From a checkpoint of a small transformer trained on Wikipedia.
Size: 10 layers, width 96, 3 heads of 32, vocabulary 8192, 1.94M parameters.
Architecture: LayerNorm before each block, learned positions, no biases in attention or MLP, tied embeddings.
Training: a variant of SOAP for these matrices, 6495 steps.
Each number is 500 + 50 x the weight over its row's rms, rounded and kept within 0 to 999. Layers, rows and columns count from 0. Numbers have three digits each. The size before them is the row's rms in percent of the matrix's.

# layer 2 MLP down, 96x384, rms 0.179, rows 0-95, columns 64-95
097:563469505498445556493478572462434494490471551522572481449470539508492474531458501527541609494502
093:502466519458501501537563543550506495421521511509479526413489500520497560436501624471499477512523
096:468471518441493479479472454525612562486477412507438478467423400516531425490532568519565466532518
096:506491515485488551522508559570470578428527532536566560498515504530494526507536461466589511565490
099:453523449512527521637558486523543502576457476434400505589448454526506557515494543469476452553453
105:434546476491487586488451554494477526609450473537517472578482541615508611480565519509539522498526
115:547489542507542471378529437502497498461521533492541598576468576548524471529498499527548404439454
101:534483419528472495519560514489450431490493474495455502542440506503473493605503455465548510498504
099:516546541476453474479468469447495465441465465447479499538472509477556577556544452526510441406433
097:592469546465542523536574459489546536505538433488577535549575457564482470587487588549550449523493
099:466441516450411474624455471523482579503515476524532540387505451530430537515429537455599585487541
089:503630557548561574485578482481522495507512540492566447563555520450519522514465538487483519588491
099:526511445494467529455555584490527619512582458547568484546584477523484539534529468590490450520451
105:477520526571433569555459412450498525432491503507525492472515481575464594495446515411493438523489
106:459522505591553527572538493558460508454440504530500449601534492459530518521439492504549603531648
103:535439510533380414385492458543511472575511450551452518465474514463481467542427450518419460483546
100:572544416490473414452456531527495521522412455511480477403512527473511463527435532519468506428492
094:507576471514499505511417515529508434457540525418580551510550568486476551524572484500408465509394
106:521545535533487487480484558606485591515535442504433527650489507474413496482453463569434555554508
089:482451476472478551489531481501481516465529486517523500591547510561468540450528465605486562573441
095:544520496456540555459494413471540518509503482580517470563478532532552557469436457584545539556590
103:494453486396405555579446559540473499518514487477412517507497536462504556550468511473484500481483
101:506502550564466405521432456457495542493515483499413450538478498456578424431504425424539486456554
101:486528470472463448583454556485478501443483611503454465437442598489514570507492498446530484470609
107:486523484515529522491467464612657484469504517526568513463522467526472566521526529549473431452484
092:484504526414469431530497507442522522561442449523438512528488497458491523476508544482520582547407
099:479547528375487524502515480543495530516532483498502499501512531473402537540500525570455363523439
106:539494501503453407599508553522536562437541489499495512558463522410469453525500498492555407451516
094:467530476471543537499518479491496500489503486585526530536493447480559509482533520551462459496526
085:458533432522592527422498511542483433548467446472562499453425442619438652561503472520527381475551
095:526620538482622497398493550533481501444537454586568492487565493538485510500540519460494508474476
091:464527550515552594493472578543546490534469462513520486494483437511513469530461488506544402438492
086:497537465514475463508566551491500565436558425495519447517395457563464425498462500557455510506514
090:553495506529487527538476499499507440534483486433457440456573591569534483475550490547511431499529
100:407555410530471566489496503493442554492517588486505470447479464541385472488429532585471569494484
096:542491535473488553549529511520618627467546498515562465398548471508475534493512526436503490511511
097:443555568472509528547530475589503543467478485469628510432466476550481571423544497603486474351462
102:513566484419602499433515476492591506352595500492535547466542509507524569487464531525455622456571
104:539483478453564555456579492455526483536570464469505579504539482539526465448507509515499581445477
094:500481510512484497532497465513502483466451485584562528563513434466504605517477522569449409489493
101:502446544445467550585478540454426572558432460542504467471564498509531423516463544518480618576608
108:649455500515518439415498552532427468440544480451517555491577574566542415463491440513355504482433
095:516479394512517436447454509513587439490431496455480460508493560543469463521524497555460481520473
111:530509493463457476537565499550500480526577516537520563372478513515471520533518557492569476492502
111:544513490575462535499509465487464477565488478488464532414573577422494483521518524508462579554394
100:541553472545492473455463548495472457561476437517470564611494478454464537553527518583530477494515
099:547551503501516398490568497477481490496536499506556465542569488514428495451473422438433489553542
101:539443418472444494537526473460616480593518524486421500548478502481476499522520435529467496483528
100:587505554496464505475531491496543564519454501472478551564532473483552540501474513521511479586486
098:597523464440484533492561463479546484500412498553471511462554462562571499441487461510422567435508
105:573465543491642566463466472497515513494533549422503444534494414500475550440521483616539646461444
098:523482450427556428439429539476548461441532544492434396402473451537430477498476447464552452432548
098:480445555495442564511521597454491503549468427504567525415484442539579521560469563527452447495444
098:491525467469538563517520480523433458439508585533516494539639479547488522449402469498465505561563
098:459497446594550408478483517492586449514517546499501438538452503325426514629505523498437541491519
107:586442423470596418498517503408448467551442508438513461443525506430465417502513419515522493569451
108:535483528449462469497491533499485544496469393552498547563464580499515483496481520548525479557438
104:435521526508532535560542597475476485505561565495574505507526545572590586448429491533413422545417
103:582545501460588445492581464533535462495419480504478443401513402415515436498528582539517453488525
097:452525522518538415492431492505541493550535459476510532479516551501472511497557469516535498504477
102:503479518508444451504494490485426521515417502452501459393540561484519581566534500538550530545508
093:605475445522553538531467449501422446397479496532437449467531560528446397511574506470542502597467
097:524561461395419462448481471520504550480491497482505480546554505494601515485482441582524505529517
098:519519525496610532498482454547481553539492533475521428577509473558473485498460544552440460425531
104:472479498550419557531455471500598444465538507532524555537541479489524608494434487540501408451504
089:463499501474429472572564534472496545490459456493524513418466527487522504556479492532438559443620
097:531424577535492514477496537514573468477435485544496502557476520487514536482433472510478404408484
106:451455494602539439545395375501496488604515568505552488373485570445536445457549449487544555430528
089:472525437483431550514499587532507603489535453571624399452481394494512564467478444539534570565514
105:467409551449578486499495481526484555458546508521497500379490557562488535500593539496500390540549
100:518515488503525478473446548545451491458493499486463464445438586453581455520513515456453570511518
098:476418457459452568488480595476524568496452432542493474570511515480446544432390526532516482535506
101:575525568482545497545491563530553518532570573493491441535529560641514521520525529521542465463531
105:490430461657572516426468501486441476438521581449427448579520515551453461443510441483450527507466
101:533489540454447499545566516497444457593459472556451421627501476566471550527546410492452510578560
103:495565531442500459475547468502541473428530488514389504646455403446500574566493480485403497465554
091:578492562419567430517486504510569653526451537513472521449499528546501502498534509461558530476489
111:552574505471444424491483509492547482463523480571428467627525494503459434503500458498465437553460
102:576603532503571513473535582475547460453530520562527476525480543504511542496422471471510459577547
098:531523562490459509468461515533457584485441426583442552460580475594527434466451448467506527532466
099:470474524449448470498505541504498433484500495525449535509478419504586463534533457571536382571542
088:524494547455512411461488533459478511425598445503510506502553457559480508486460525497491526545519
107:524496505344562497529483522493493553467509504427472521444588488490456520505497478529439511432534
098:422512465514507494508527504496486452477433477459495447531468425537506505539564534465483398494548
104:510531625562532564541426527526456551465551507465433505503508515522541392451408510423461467569527
101:533531515434454540597447471477541511499583582416407455424433521495543505434413460529521402446539
113:502514437543604476507382497458529481457492537565539365400492521490482541540488547475489482471548
103:419472504582549515586483546461493497454490518474452432436450448522536530526449512487590464478482
093:508543437490525512467431415499498426524486631578575513446457511448460564469487456524449558369497
098:537539545531494443485437539471463486478496544517590537436454406602544541481478428478549568527427
098:457478421531583441479502526468539417492483531459482412515437524439477457551441523548414524502511
107:522561472524458553529523528537541483468484535531544551521503503483515515500530464477508553499553
108:520562452511445493541506546487552476568435483490498460456427443453474575572533513481446365502491
111:457438451476411551497528477501509495433449509488504542580437512475507501452504516536482395511451
100:541501456450536402458453531493451491422528607502477520520496434494548465485433437483440604482496
100:500452541470491441485464408518564512565492559492526480470465518551512529475513591558523433600484